config.yaml
d_model: 160
vocab_size: 8192
norm_place: "pre"
qk_norm: false
attn_scale: 0.177
bias: "none"
init_std_qkv: 0.0318
init_std_o: 0.0
init_std_up: 0.0318
init_std_down: 0.0
Each number is 128 + 24 x the weight over its row's rms, rounded and kept within 0 to 255. Layers, rows and columns count from 0. Numbers have three digits each. The size before them is the row's rms in percent of the matrix's.

# layer 3 MLP gate, 448x160, rms 0.106, rows 146-203, columns 0-79
100:092108111144124208117118129135155102165153129138144182119098118143106123150142095126115117146114104087152139133085087135144152113097133140150148110085155142154117178149136119111138099142103144119134145145159114131104163099173130115123183122
097:104103144091110110159104125105119128125164143114156091109138091135149149094166088123135160131084117131150173127113121125135124145123130105155131116141094131169124142134132098181140168151106108126148148069113101138133140140151114114088123141
104:125111096180139153145134133123122144123135135106124124130185141126152141142150177089092116142152142122124140090120133161112183122126101095066051129186109108131132162115157108125127132120124132109131141074093090103127138129121112105112141128
100:130128167104126083111094141103138131136142125159128122143147150153132090123147118164111120134096112111118141109113128115160127115117142119092168170141130140121160165144082160150157069120088113152174096135118161106153170121095113146145117106
090:121147147122116180112130161099135105123181133112133127152096136165108111155120102104187080140095126120135148122115083164148128151127134132162148134097115105144167167175166134123150136141115141136118094138131109106115120131133117130105139138
090:142132103132176126108107116149106121141113127138069119153155147134097158177128113103122121130111119134129132134136148154142138119158168123089089148171110134126116125133130094142072125112124110195129131139132117164101121128104128160089152141
102:140119141148129092074116136081143074119145133105120109133132149088166114118110112156124125056118099134139150126126145074112177104151126127156119137144176125155140085115096148130157161170176115118172116115110137155128145092109129146129131120
096:147112149121160135119157104138147133099159165131161146118160133115131160190096091126163170153170139112138121103114129143113148138103111142118134112123157170109129165128130134100134098187179120155101128184105126154146119057146163134117103146
092:112147112164127151150098084144107092110117188138115152157157142141126096085153130105115110144095163115088105097143124116138171120151118097118086121140124101143150146163145141155135129094164125127113159122097090155089150133099099095170120103
096:164133131119088109109121152102129171161138084100147099114106103183134129149125107110142125193115120159113164135084112153125165143144117114154168099110154103135107163121119143150157110133101135138145101110073082151157112060062153104149097163
105:139107202131084183113119097135122125115152169131117147119131124104146157109156107112163139077089125099155136137114130107138142118112151120152096141136168122138156149179128133117155128131110143100158125144131127129132132100123125139171108106
093:163074130128175154140115123121151130115116116158110063103167141114169148125145135157160179182128144170167131105132139102110115086101084125143119149128134159110144134127149096141119113148111097175101134085085137161091131142084153122099119150
106:119092151135121141115145127086129112141132164067150148129125109104126104096133121144125100104119135113181148118176121148119167125132103100173065096119123118173141139160135124108122112142104146095080121132128128115133136099124141150154133148
099:148139114112141169100107099109126127112139154115110132193174092151141148107102109135140141108081125084101087104176079094152165127143123175092082160105136158108106147094115106133134141139096092113116133121118102160091130147100146126124152147
094:135148105146169120078106157147119155144121125149163140180133125128114121118111111109122112147118145162144114149156135134136197141168160086122092112155143101112155168104120117147110137097109147100115107091146090108114147119123091130097153159
101:148096108134149104102141145111148140135109100157109123116151157096147136152125136137085129141136102127142142112143130128160154091141100149098139149120111100111129157106088114141126174191154169134143170133113136113109132140135129088114116163
101:154130200111096145103120139143140168148096128118144099151120152147136109147148080122106121146116127138097124117149114062129147128122113128130160156125131125107162132117095130097149145130112117140122091145137155178103079106067141108171119119
106:102117132124126136135106116122083185132132128166116141138126061120084080135131145140144116080113094151103175159145105117139113162150173120130120120130158128153133144123164163193124142104147095099107135147101122088110113121140124107061126112
096:114163103150140118135097081140127094114159126129119151141185135139129176133123113139127126106141139137105151149101122118138166119149164093106111158112099101166188113046106123123067134126191143129118185127131096120127125150098127108061139172
105:153099102118132164103158113102155140108091117147156102142142092126089109116121169149141098188112115135126160107099152135127112138130083085143109110119153148102120188141122155165086145102135123137110123126078118114108107138112165111122124123
101:157167114112156123111124087152170115107160138138157119143100128146145133138086133130144129132079107129144121136125056105141132145098146125087095132132146158132159166127100158146135127110130137136141150155108133152114135130112087150095114126
103:153144147138136110143140139115155109180115145093118137117139083140097175123128119131146152100112134150143165134114126152135112111138161116107153167141183104130138156173115115150114154184091095138097130088133103181128155117152164135135145115
099:135091166148180126141128123131124156114110178075073146131120099105101102126149151134158146141120100109149180120140163158075124117096113101115102145128117109156130118113136135114143151099122144100044084107118121152139132127110152156126135143
096:123138112094096177155154119127156138106181160127128081139124102110138091121107137165140103096122121114156147153128116131135161129154193141148095117152178092132141139104146155155131118141143140100140147147137120124116145126140126088095147179
109:117157151127096152129102117119138161148136154102108089124129131109136160153126151125151084104112114206139148126161088093120115150089156095109167140107127119124182146103101112132173157133126173102112163097108121123133109110104120137113155125
095:127137153127113164101101134123130135138144118094105101078090139128107166162149075151165160072090137119147145147140112087118140143127105095183154119123081102131142154154104137134137150118082144107173146120139097123123147130111135114102130178
096:091128113152128189142133147118104135132179142091110148085088141107091154099136099144173126094137136113127133119120078128176151156122132084153117125168161134155093176138137128100123098126120154106122117121184122118152119127132130107133143117
086:113140146134128101145163141097125074122117136118102080077143112100134108171168087165117113108123121103147122165161134148137096157121124188112171166116139136139110135107138081129083148144107085147120150134129133090115101087100152132119147092
101:126135168133103171097105153151122142134098136082196138117061115129120139095176117093148123116130114104147179156088156121106110151099130140152191085109107107111103140177142135139152111110091127115121090143134094097114146119111121116118121146
086:167173166121133152115068141113130095146157109124137090133166113116131112123115119162155107126128124127133135097147170131146179133198124159110108079160080151115138120128145125154145141144130096131141115118177151104124099132124123109104140119
091:127123149103109117077149095115131074144089139130117126141157094146099160141128136115118096146105139088143137162135140135147136128167151144115126132154078100128181096165133095136139130176095111130106147139164121127092141118137084130103183124
093:091088117112141125158136102099101111142146082079096161152197086121154140141117125140125121109156183115176110117115116163133154096149151137128075149121132127166116125126154130145160117110144138112141150147140120112116143139161148075164129113
108:126130125125142146123121146080170144132137107088078146158123127081087174107130092144121099125179139146119136175148147172162109125130118102157124148127130128162118147109151180126157094114126139128144148117140092154102134122135122150083103167
099:107128145138131109120123143116138161115114128134151132074123130137126134156121124161081167127131113103122109142161113121165173164165110117137152113179099111135136144134118141134108126135113111095119135144098152151149082165059122099125165156
097:144116118153148102141141112144153092112143189127124148091112116147077141133137129122167125115103112108111099156131154131130153105146125136129126102147115150129131136131084143126112105122134164130105136132155129124120116140149183166163126096
105:101150125115147130125115097093122119127172120082106113118104107086078097094106134105145107143174139109147126115147151137159139162120125130160145116113128142186156107129110109132075099111056162082115180092135077086120120121109133110133107144
102:131173108133108157160135112116139106134172127102137104115120119146149102138134153137146111109137070127107134119143095137143131130127153111099102162148131123152124138134111123133103138170140161128143136122099124089127162117142135110130087172
103:132124142130182147149135111117139139143101153119138130130146086159180161145124126114106173122157125133134160122102143166120138127134139097116098108114143151152124143168116141173174119096112154155130147122094118109075148153118180135095147108
105:126109108129117111122107090095107087108129099145092146116150170093111141126128147123151129097111133128123134166151151121160137137147147132097156146134131073129125132179139089140083157138093117103147171119127099125142144153162135106132164155
095:136134135121168143077163148105117109135137118136141149162170142148091120144096093105106108105139163107113114108157103119151120122134151112121139147157085114152144165159121158124102117172096138139163120152112115098161113110093105111134135156
101:145076188146136120128120140089125146129125147099119118132132115149104151127123113116141111140107084124116155176180142140151152117147124113145120149167137126127129157170152141146089150114123122110112124107152164158105128132149126175097125124
100:145131135143130128065133158113154127140161117110132144115134076150096135165134112146137096170095117110120091141109133123130149098161148097115101159128103125181125136099096116099081115118120129174112152085125154111111170104129142110141113151
103:124132117158140097111107093178089138148169126138129157172159162077137148120106136135169129148114182126160140117102127108138119110150139101103149129114090108152152116130127145147110118136114137164132123160111112192147087090121118121135125199
096:115119158132161109082149133114101114119109097130143115113092108142111068108149148118105163142114132154182129126118145153148096137136150079139138138110124104128118120155118185168107159119068140085099160146133160139144132133088158106073110076
090:147100166143124136114132121124148096116130134112138128172131132145143123125118124137155132095088103079117133175102120132158157168112129146110124172129076130148121165126111126132142080145090152126152127144127071107107167113145119170109160115
100:142121133139117144127107074131115115099134119125107160130147141095100186145109101141128144110145137109112111129095116136129114192108103159164079134118144145142101155169112114073095097129104135178109165124143114136146115112138131169101119143
094:113122156144134123087109114126115096124120137125113150144104100090089191107134142082140125112126148153151126162108131158136112125129115144137140087187040124148170103108157092134114143129141113159122100091128118160126146169138137134093131139
088:088113077139116114111133083127121137092160137151156128087132168145125122134104104131091136098143094132122140118124106072126119141152157174187124110076119120128178134148164158133162170140117110135143124126150125120104120140105134097123176133
100:118138136118096140147123153162110128120100179143070119099096136103102121111096127110137099103143128113142121097173138102166171182143085110138114142147133152114117131132137086159129107097148154098134158160159139139151117126098131123150148120
113:138086135153172133138117127104096186131138067109184125127154154100133160121165119139134150181116162130118162120118122096130129128137118088131130128148118174133094144119095105137121163149109101136134136143081126102096110123075106165148118081
107:183109078117138123119102095125154167121089134125115130118101122160100158158109111106135147122093132141148132109156125125113116132172129112145143141156134149086124157140131104142130160122121075146124122144095115138119133073136151144115057129
107:120135098154121157131110094116143140139144110129123149134155172088123118145161111099122154133117112156150095076136112129152148109100096131118151100171093125130152128077125118111129155154094102129115147143111112168114134131108134104139139156
107:119142159150128071148113128083097155122094054136158157115176125119114141164096128100150107107113141100165135143174113144159124154156119118137080132128103133152180111111129142179119117100121120124158186134137147130100101137104170141122185166
093:161126165122148156153117131160121126086148144106058142138113134116082093119185102112130154145102107113128188141140118173112111141122108108114133129137143101125087136096138150130102114134112124156124135141156171123146127109157123122141120128
110:138120136141089147131160107093153100117116085066144166170084160093075146147145136147136145123113091131109139122161133102135135155112133136163105134109083134152121162135112141137090106116117122152092163156108116107171180123130130156110106135
092:139162134095124164134131137127130169124096150103153127158101118109145138181099123093125082179136124115132182091116116148161086143112164126139112139153109076125152144145194147123159124148099157163103107139143127145173139113127129142136140168
108:143144116159131149120143119154150145136139197136132119139125107110151127157206119149139150149148128157075099107123138108112136092067103110135134148092141147088135157135133132088160113162118117164140126135084157140141149132104132175090106124
103:138117100129136139122099129186136147169144136116135124116100103120097184167144104140177128113181124146137136119131164098094147102136163136116139128076133095131115119140121130105108076174120104142078136120120118119154151100113113147141093134
# layer 3 MLP up, 448x160, rms 0.0968, rows 146-203, columns 0-79
106:153100097119110102145112132139183136062126136102109121114113183115127130174155205115186143144140108167128140121160134131112134175146138105119126173123134105099154125127122114135104129138151131132129111101110085134142093134126092147134098144
101:156141127099146128130116113105142142110135111125133140174109148121080122155082137124123078124161128136129108086127081165182113124156153134057085135134153147108160150129136130109122075131130123123070099154111168144118098129110135141158109109
110:101148094142139127112154107118130123149124122146096149135081138151130146120101103121098160141088116142122111164124125095153113093125104153140152117085119137128162134111122173107135096110117114159178183128105098146123133129118128153159077108
107:128111125073117114103128134119150141144148129148117183127120128137153113152167109107143124086137109098113149103123156127131114139099139161114159156130148165115136139164117155119147093123074103166137122154114147133172145131099109139123103114
092:132149120113121115170107107122122114124136150112147127111069129133148130125127114133115104122144068125097136155103114109107074148105136111105154157084148128136135169140108163138134130103159167130138159124157093100149097130182131110106161126
079:114156142075142124160126121148105123128123131131134108083143119132127135117165110109094102110159116125147124075136108118139120148120151116147146133088121134134145120126164119108150115132139135116139146160117105163130088087165147159111125151
114:168138145151102105090101160128159105107103134109159168170144135129097079073107099109139106110130107130147128151099163102118139120105127122159154115158139131158101095104099134110143112120136129127106148116144124153199153121128126139129149142
099:163122100097126100114133101145144128102134139111117108111160114130130143138121095094142177113145136124116104138100163129151120129116096146172135130124098138091106184093134142091111105170125138144141130184121119117146109131151179086128112141
096:129106117114152105120095145146145154150103124141128110124084123153102103096102118088109131114123166156118165112086114147095162121156080114115156156100112109129176145101131124136111155136093119096112110111167136132108173099170118111128168110
088:134162100119124169137136106181122112135136137154118117156140175066116126102133146121157059165145123155148154126146172108164140134102150119155127111128156158110142144140105122129128102120150140139100164138091104152128151064128092133148148143
089:147150129141084139107115153136122127118175135067121146113144177158147161139136121086136111115103078098090109133134112128101145113141170139101109117127112106132104127162130063111161125135127136098099099123109130100117116077116088121102136120
098:099160151149095159108191155148128099170118147112141136134083095139141099126134130149137102104106137083115103143072123129154111157153142135128154087121150108124121118100110143106073132099084162141169148138141110091172154090145095166141117118
089:063134070107127170114145128087138129123174126114128090113162126141114128091124140115112107091127152145155156117092089145120122136132123134110131094143132116133102166181178132153176136131120145115110125142090142126138118159124107131103091167
107:124168081083129154131116120153101142141142148128119142088101111121104145105145131109178073098185117108107131146090129144166136131107159150146180126118147121169165129179151148092128129120143145108099097131135123145124152152134133112119136099
087:106109091143175115120164096118128136107139141167092179157127154122106089123123103136070182133103107161092118127109099122131143154115137121108121124113159148149123122133128162099134086151147098130150137168138098111117128160133109091182154133
105:130171138142118124116137112174162123132131131086114097133140085116133177112114120122165113137131146124081133117134163103103126121121125112101128103062093137141082109148113076069146142138140132138093182102139118166145109104155113157114150114
106:102140121098158082097108131100114125118134143110108097169126102109150160121148136183133143122107097129114139108136117104120144126114115135109125135116136139089127165077114126109139141157125126131104154134139110118087133198101145109155175095
111:103109141094144136155089140137123111089102135133139102161091050134117117120111173095175158137088112080121124128094142173124192168124158153123143125120121103144121107124076127119117116128122112114121092141142111144132169106113123147127149099
107:112118148129124126088121098129159140100119114159147163114084107146116121151128143148164133118112119109088113126106129139139193145128133123164127150129100099101160133107156127103162128122141120096126132122128149144162190128116134145096164139
109:116088153117149141139132113073140103144133086092125141123114099119154151128129121143131171141154125115110163138137089143131164137153125148090140123128131090128153114101139095123096166181108088100135136106127108125134159128149153149149124138
097:113113160133081182085124171135102116138120119114148103142088097138119102146130122134111141141101164117131104141133111130142130165100162115111132125162104106116180152124124146109086137138105150082143164141140091123145164097140140139127106098
102:154136161146109118098117134122141110123120138095152154116094107153157097156155115129183107167124106119119128130189126108092135153121152148106162125099099146136161073160111157115100141110112153138113119133102120206124155111165137149115146154
098:151152084114124108078139111174128140102156105133102128122111111147145122113123121125118099085112080117131114154081114135132113116138168153161091116103134126156125115144127091129123125166153098123131102166143132173104100123078141107152101142
107:091168130136158107108162105080187140159108095103157135183118173137119135118135128153117167077131122140151142111104137109127092100107079120113145110116119123111124120104129155125158149129138135146141113086128121142136134137109182146160124140
110:126094100154087160128163137136129118116167098113077094086142116139123089126126197137111112118105115091159140114113103121141143154099114165150118090131132168113120172131151164172141121122180126120161156124151142096143108115106148070139168117
085:158107183135130140147138120125137131172089128149139091171130101081083084123111179107134085140180134136146116141153101149158129129161122086099114150134116178170134130110117165159172108080167141151149108144127170148090129130112139148135150140
098:153116151100100119126163101107111099125126135114108143147150139157102100126147106145132112126122146107088113116180089135129167116121121129085125132121152144098107156106097089127074144136117102150105139167165103166099124136146118110170119107
092:076110151116110103133124117143142140148129181151115146171134123082140140105132136089144122105104142141113148131107156165126120092121127122126104072156097143104147108144126125143127142100102138108118130107080124169112167101110133093101121161
106:116112106129150121113170144149139130111119137105093111094158097096137124186097155146117120145171140138123097113170162090131114145133131127094116159119123127120126123114125129150115111145144161116107154151131124131159097129126144126148138158
084:139143168137175165130120123138106116132156079145120120120130121128155097133133119158186132127139097133154128102102152139140156160163119127107102094170085166114128118132160120152122175103137114118153129123168144098110112117113131088098118120
068:146144130111160131143135150141120135146108184151168149153104138122116107101135125141125113035101149100117121181143119088105159114128129124092137074158118168136150142113128135108184159095154131095115099136120111138163111096111166179110142097
096:123149103147170126093154145099135133123112164120102118152081147113189132149158127153137120143113097120136112153111094120108098121100106132094146127099150142143155092146120108114172143112130126162094184171118101141074133159133127156073100118
100:123122102123074159162139123121147133144119143123093143137098116082109126141121098139125141090157222151124165129118099145093106085084119117119137117089123084135125092139136191122179094169164111106120137118103080156103161155145135163106113119
097:117119148121118108136118142133175145152106152169167124109107092164134134123123111132087148111156162113115134103149105125097156119141130105102120132111101156107120150148149124114147168129141136144165139081154129110112108119167108120123172135
101:127108078124171119108131148129150148157185134133147141093137098099155118152162119118145133135170136167117143105156147098145144127142169137107116157107100103138115120068167116100138131168137149159107115096145164111140091087184119103105128086
105:131096149095125123130147145134152136125130115104175105116148090143105111157121126120151086098111122138118125153132095073144139140128120122097126116168125164115141182178121134120159138129105102129107124142119128092144117201098097126177208154
104:149124152141100168114111143090139103109138136108137129127092129156139150106102136165158131135096143127138109171077144132104137118110131188102116083113166148116131152155140155124140143133107148142088110095125127186139148110121125129126110136
107:112126135129148095162162118130180131123121134162169131099130099124167139114080104108110107122186120125171114169091118130111138108145141130137159093141111135162164121121120147113159156100110161123145159116139110140103144122126175119130147114
103:132096106142167144158160109110171127119100157086091123155160137135163155115141134172127116131102124152125108136145094130100140147070142099102110146116179136141125095170110118078115165133129138149103142125108107143056121132126067140082144135
094:153128111167141152146096129127118138144130123108152127152147090111159096124108089130103108130116151118091101064171083141131116105097116128104128114167146133126118175143128153149122143144126124159119090130108125091122092152131144108141114141
092:140117150151178130125140162122122151129170119151141110102121168146113154147087101103102136151117107133108135149131084119123119089136155115142126152174151084122183122170135119111086167115145083104104131106148139143124115142144128118115116154
102:140100078144082128142147118166101136147103113166119098124140147127125143126092151106103169137108137141112133091091141139110124113157138104086143101076154124092124118154124097147098126104102125159104140094086163118143150147146093108149108138
108:142113122086154128137175185102157117162173139135140115163128181111103138132139110099129132145184073154151163141129140129155096082157137159126133122127133140121099120169088104115148139122144141114135118134149114091090143131097149153145160123
095:135149139102136126121108119100098125146160062169098112158151120154157074154120123106117131120104147133157136125123113156167071163155139094154151156133109080150133136149146151155104187146135130089104161141130121129104130152141160086090101093
092:131134143105115107115116103128118105116135066126113112189113121104134107153111112113141127134093115139163100124122109099121134092123162117113094149136123159148104132123129129151090155177153164167119120156147159117166102087140116118111138095
102:105140160126093155120102154151130128148113106154126130155120124125147095100164142110165166134135126132114165139112130156121159081118113127115145107114097152139146127136138154117143131095080113172148096153102118156147144151125158165160143183
089:127106175158131119133094155106126095128159144123129159105116111131124177114123140153110121151123121141137123157109159149094160127112100134113124113180079105128113124125156114080099111184124108119114139141149130120155147135104143143157144125
095:107150116133169095143132052153154146129166129115128098074100122156099084142104121109110096124102139122103104152134165141119154141122114087147122097108144118165120170140140139166137102115122155117114133159107065145121103140106143119125162125
101:180083122148169158151078121141095108148115122147111083113108130153182114152170096145108121150134151114123099095135118090164103129137137128129117111140172127119092138131115083157189108159107097110148126125102137121126125096137102164124134091
112:103109104159137107129121124125065131116153135116123102118129095111115142135111114144130111164141178121124113160121179133109166101145095086137128138164163152197138079139134099136070128145108094087132083134144140156134147131149132094134163140
108:107114120106136122116090091092110135127071084135118140139128096132069106152091141124137109124099143114153127125172096160120143093101156115148105143095122128114113152126124096130081120166140105099149135176131137113125141115151152132134100118
110:133111174106084112147168106140128121111148158102098117150112153139142141134158116149119132100135155124114142103145079127088084101106140116115105096122124136104134121105116105145109122124166112138125196179116157073167131099126101136145138143
110:100138135129065133106138124147124155163101106088144108080119126115146121160137117119124139173143115125158144126109111119126137100074153090137111113103118120132124073141148174136151150165173156140110123149109119116112116141115100110097164114
097:138186119131159095107128138102109137134160117130140117143151141121148110131104125155106129149142071141091127118104146122145145111143138189135128142160122157117142104117116114148122151164134102133176140095090123129095098166094164119079094162
105:112147167110135093160114117100114104130121095140106091128134136137115124113099122043120105166135096115117121130125126136149185135132123112116119108119159137155096158155115126149117142139111107131164096110146085153119104145146136130134160067
089:112112142128121117104137121113160156130109140099142141108107073134112173082111160130106134109163132132121104165102118102135132152192142126140124137118121169148125111129089140100127135207102144105136096122113139135142094108127122127160107121
120:160122116145121166126115121138158144096147165163125126120151127130144101133147120145105139189166088181094089128122075088111145100117126101138126144124133122109096141124156125122153079150148103168136045130125165109150124093112108131097122107
103:143149107135107080144135148112144134127084135119123109143105144167203152126108142136111143103149076131120215114113134143109084091120085139150125153124156085109129143119130087149145150146177135104134142175135153137091142158139125100106113159
# layer 3 MLP down (transposed), 448x160, rms 0.0961, rows 146-202, columns 0-79
103:067143119130162135098119074134148092227104151131169134101145123135108121087122044152108136133110110149108142155084138117162126112115159156130167136074154111103134140158154156114127144127139115104122172138124128128109113117073141091106156130
099:138135184167117136119144109125138115154127109086120106103110125103175149106167107131124117188117106130109141128093164110142132142162117135138128128185100124113124146124112126150165158160133107158143153103133095107065131167144161147106151106
107:106139129123151130108134137096133138085152110149127081117134152151097174130127138068113108134129146148092125128136175167193140092091186146108139125138114157115180142132128073108112104115122094090168106119094105122121131095108134096140155141
101:141090126135113114135130177131104161056105099123086159131120144127092120170146144113107133164144097064142152131140153164078129171146138167119157114100137111122128141170106110113113146079136137138095133101155163151155138160130124133182122161
097:140113119120110147131106094150149134172159125149165152102135147141153089124126128158112126139100112195109138139140112097081132140161142100128168135117155097068097119109141145132099163135132137133119119136128179157160107120108119175113102124
078:108097167084111116119150136122082148096132106145133177138151122155135103101114129129104118125145167162116138117159112119161128122155130131141106116147095159098130109103135076170111121090118133118131144071164140128111147148126142131145122135
111:113129125113122108141135099137101132133119091158113118105116120104101148163166127109127131144128114107086116104138133132131146137148098140110153155122127087074176120125147124112106132109150158151122137114144084094136153126139155137124159125
099:138088131119131107148160127094121152100118141159111108139131134103176099175138142078103163103116113053127118146140140128115124131146126120090105146135129117115143154115124126128158107101106109131103157125113138166153183102140112126143098162
096:092125112149152126078116146159099065121071156142098112120154118116149113147176107185130161138109129098173121131178131139131142158132125122134144129144142130125142156115128126129098119153106143148116095143125127125130130095141108102162164087
087:124148194163118106124089160097181087154130067102148132177090128097147111139137092081132135149125162127125141111130073114124132111135137132104109109140170118114143157135108159126165117150110143146088141147146126075118125142117140104152126103
091:142090092128169146104168149133101130118109120163139137111104150134138071127132166112100115137114096120134152124119113145124147110166151113110140120132111158058123116115131150116111133165102129146099127104142101120135130141142129135162120154
093:118106134129160118106116142125145125132128122101148110127143149132107179133119057134116165138115135107067118108109157122162120160143124125109091168113130144092079154172128149152142138135178114131152079109136093141111111147118155104126121132
092:129133135169162126125127148132097159146139157091132149106149152132143136066122133164127127094118110156168124139136129121103110160130117099100123122139138130141130101091089123148085118151103114102118128145133064112167127125155096136109095132
105:114115158123160097115104130114121137076105109091132126143124125148166115139142104114127135128124157112148114136154126133116124126122116129086100152175089145089147162095119103089126146129091104095117124144114138107167108094142080121169131121
089:122157117124092114107118119180119105168147161136123124130132126122110105125152107131107127099095098145174107166137144107147134081115139111094128136113097103138139134106093155138172123148138149059130162155180155124148146129168125134110152131
104:130112142146151119143121122130152149083084094175132165127123149130096139174131112154105139140119134132160127121186107120128114123136099154094124139088111086136124109125106138117097163113145115117112115122093110141143151101127128131127103156
105:131092109118169132116118108138123110133119150135165092098076111123094091123089122106135111134170090097129147118150143091126095113108116095151120123149163109119120118133086107133192119126142149101125153092127136140129158082123172122100117113
110:127122124083094117132130147119176120092079084087131154123169166143168167132149096146109164151143090077154117126125157154125118118122090126111118155132116165137122116128131098124127135144098146156112142125121132165200122134120127154144129143
103:128122140131154151070122120101131085167149153135126142136117134176141141196137125149117133165106106066154105166159120132147135157135124153164163152130150095097118128073155152108157132099142135142113109136125138066105141163107139153169148127
109:103129144135171111116123122156100135183136121088167130143112158101139103128145098116128133127112162102163077134092133128138140143151128115121145138144065121097101131155146129114146127147150108174142121116149145066100117097151129152104132067
097:154092075128129144142122144121176113107127134123100108148132146078107140132146170128158139154136096126125142138123119069166154104153137149154116130119175146152151103150146140115151159110119109134163125130136146153126134110195165124168138111
101:151122143135111143113110093159103185139119110160123083104097134143155156143119166130135116141135120091119122100146159134085108147101122140126094095132094146127152107080109146144073120142108166141105145133142135119160091145135128097150095081
098:107091162138151132148106112099086106111122104086137115106123122110111152152136148130146145145099154112090107143157170154187143110123108152163140102122180095094137129138140161112125140098142121127106113130143110056120134073146157135143136107
103:145162119134099146127134159126138163079147199114142103106125110082126090069133174107133091087146185155144168116151112135165136125096138134141118159109142120155089139139121104136142161128148128124109176147113146134134105152101145109101120121
110:171133047107109137122135099082117127195148131108077066113119123070103143134100121117143103132093125177171125135117120126125124143151156123115135135071097124118124154127158153128138141117116155090117164126129116182113093117104135122109125050
093:121124173145100090125090098105129148126150083104102123125077148160172149155131065145153126146138146126130134105141108106094152133167136084158131134089133130130110154166151158107098135128125118111145163134142165147145115130140142105125086178
101:118143158122107106128138140126084149085090101151109184155131151182102153132127130123134121127139132118116096155131125125145103097103108144115111114098162101130174173135095110097153104111160123148123137167135133158130111098135149133160098077
092:119132088134136106117124124099145156129106093113144122100141135120108162103098090095098142110127134185113138112122128128127144139112126127153161145157088100069113127126143138133157173193129115124155130145078147098135121116114114118086110160
104:128143123149084133109141123130131116197159109098161118127136149161120129138134094131154136143098120157117157132105118078155107105095124097116135131141107075139114122115126087163145119129136140116138110073121107107072137112121130128065121109
096:153091121109128141125114143103131109125117084142113143158118151118160143211146140112116134153122115104146096123100124147095095143134136164086156106134185133109140119143141155128142122110092128134154108122165124140120140165124098150126136100
069:104142121147099139101117180141151128099170108093126117109130168112129136166134132101102137099097160150088145123152148108144095114119107116125108107108131127112097107117115099117150131148107103140132093149148141125124122110137130139106154148
099:135146116102112069140103128142094163074110113118099133140089143136115116088117113135127111132146135112144108073102109165112111154175134085092152126121084113151129116119139136139070156077159114106164128134104142117132132162138097143113122149
104:123137115133095128147089133091110098092153183124095144153127113140107108122112117119100150084148172096108162120119157128153141128107078118075179108120141153176144085113111157144152098132078110123108079102148125127112124136124152167135142152
097:141104123129098128136104146157137123152072086162138139126153093142087109165141129124124178157077121097168102123111103101136139079132101154098153122120109129168130121113131151148088134115118116084131069113113098165111122132115113139162108148
103:117137130151150098096161118128155163124117201100105154128140134181080157112119165137147164109110148143113116116136172140120132104143139123146165118135130163120141092061076122103104128162105106125119089151138104122107107144111166159086130097
102:147101134140164141098168098117110097181114170145106123132122122171130171140157091126141128114094097136151137118103129091120137178152097113145160129112121101141138139108133137129131113093168089181162135116113113112095134116123149149101096146
104:129129127114156113139150135123121171088122119149104147106134111115078116160100115116122102162121116094139160110135128117118129146108143076159132087126097117094125141151169085135107160120164103092101132092119139099127142155097094099164160144
106:121113139101118137159095158138111154108117130138120149096085111123119108118116116128131098159123151119117110133185117138107132168146114121111128125120122131114113125113160107144114124093144127111118118088114161113123129130112101140136142127
102:117155109119110110147109076093110132126130120129091161093123154141055125084122130130117148113149131155132131109140160093145147133131168123130117129136070121125115123127115130105137131131150140120170112134118125128129138167198156105149123181
099:099165156127171158089121134126139172108141154158192130111187125102103101098104104130134090155160141101087134159185136101145138137086138107117177096122140108107136114132095132138134139169157119163137134105165119113133099109152128137163118161
094:121098145124146161099126134091095130117152084096165078130122129101118140133127134088126137140131151091104141122129113136129142131144127108155145115170144097143098126108145131124134113096116139136130152131103145056142148128133125122089121138
104:110082158117090141165124150158146149131089141121142120141133128077140137153103126099119192103158156126155133165121105160144154074123146113087137133107107128165131150142110132135148109107142156128164146107173163177123121131133122085112112106
108:153124178112114131166124134127160117075118127118128136098158179124132154123143095133128129186117082158082151142125090151161074122148109143100102113143089165139118070124138145139122144127109130113149142175161143092145130142098118165115146129
099:115153125119148104056112143131135108132098133156146117149115115112124126135147130111102122164119150065172096104143119154131076133128101138124135124109121117125183118185144156165130159121142158140113126146142145120112106125099111145111107128
094:124112116163096134119155147131147133183139178100144116102190109130110153106062172171126122127090120118155122131129124110157128147103128128108123124129103098113138094125147107164127103122111103123145084136108069160112145141123150111108169132
102:150160107109156118116136124156093140106102123107150091127150140141127128130125133110112151124118120122095120119172160145083114169167095138107145123117145128076148110164154091108142134158137160079129117120124119128155108117128082068137128125
094:122093162106122174127136127144122167137154119156110129122096133157126093146110147070122103154144118154152134143111053154148122128107134144156154136127156129138155123168112155139127101089134122123132154150107162143064087123102099160147090178
096:131146114094109108122139143125121123128134108150132125135130144134124112141069090107103097124137113087127139159147098134082098145169137199106129120092131109076173126121158113123145153100115078163090116123117104114094130135106097162134137110
104:148146128111125139128110163143107128155124149099173097141105132172117131152145074153118131138152100089140098156134140138148139113091126106126090119143078178187106133138133140134099155150111141102126108130156127128130130104117150111114127124
110:142130087105123153144139137131122129151143172143210162127095131106143068109161154141116091132137152118125137117129115110118104108151138155123147105139123126143183111111123117089124119112152119093139085128124117131124174126136112155102177075
103:156133105113135139128123145143145144106154121178157116110102159110164191133157147110117131130137118125103162146135136128116136183169156155108140124159123132108132105127084077115163149132096114182146127108124144113151137098164105150113134154
112:124140125115128103142151105124115136134116124085133090127139146110147132133104111156102163123139116138114153155122111162112089191142103095149143129132106139145111099121111134135153120150130117191134119098122125148091161101062167123145127119
111:131157128163149116138129103097143139140092119108137150121169103128095137166158135102121092115119136111169130107121126124129099130130104163096129116116150119152093122120151128148126166188158115108103141120151102109089096136091114139081149158
097:109129156150128134177099141143117126127130142080135147103094123098119131087132153156124145141140107161124135122174142117167071155106088088139123134071119038168136137090102130133136128112129154124098123118156137129112133101159147131152160156
109:103127153147120142183139167140110118126163109119122160127149158137115099140143156116111160121121110138143176128169115143166086134123088110138144121156157090136190134137138143096134122078178118144083140101110140152123142128142113135106137121
092:086071130114101100153160067151101062113128132154082111161165139123134134135150159073130088148130109125147092140144117138155130136116126097132124117120138126132142130165103110117123141151117103120117125122123110122082158163087119111170147144
114:100111132092113076137116130096123111165118085130118123126136116131103138139079125075153118099113134119151175146142156146143134120206125137089133107181096119138171124118095116157086138142104139116149184144162133115115102127133170117133121133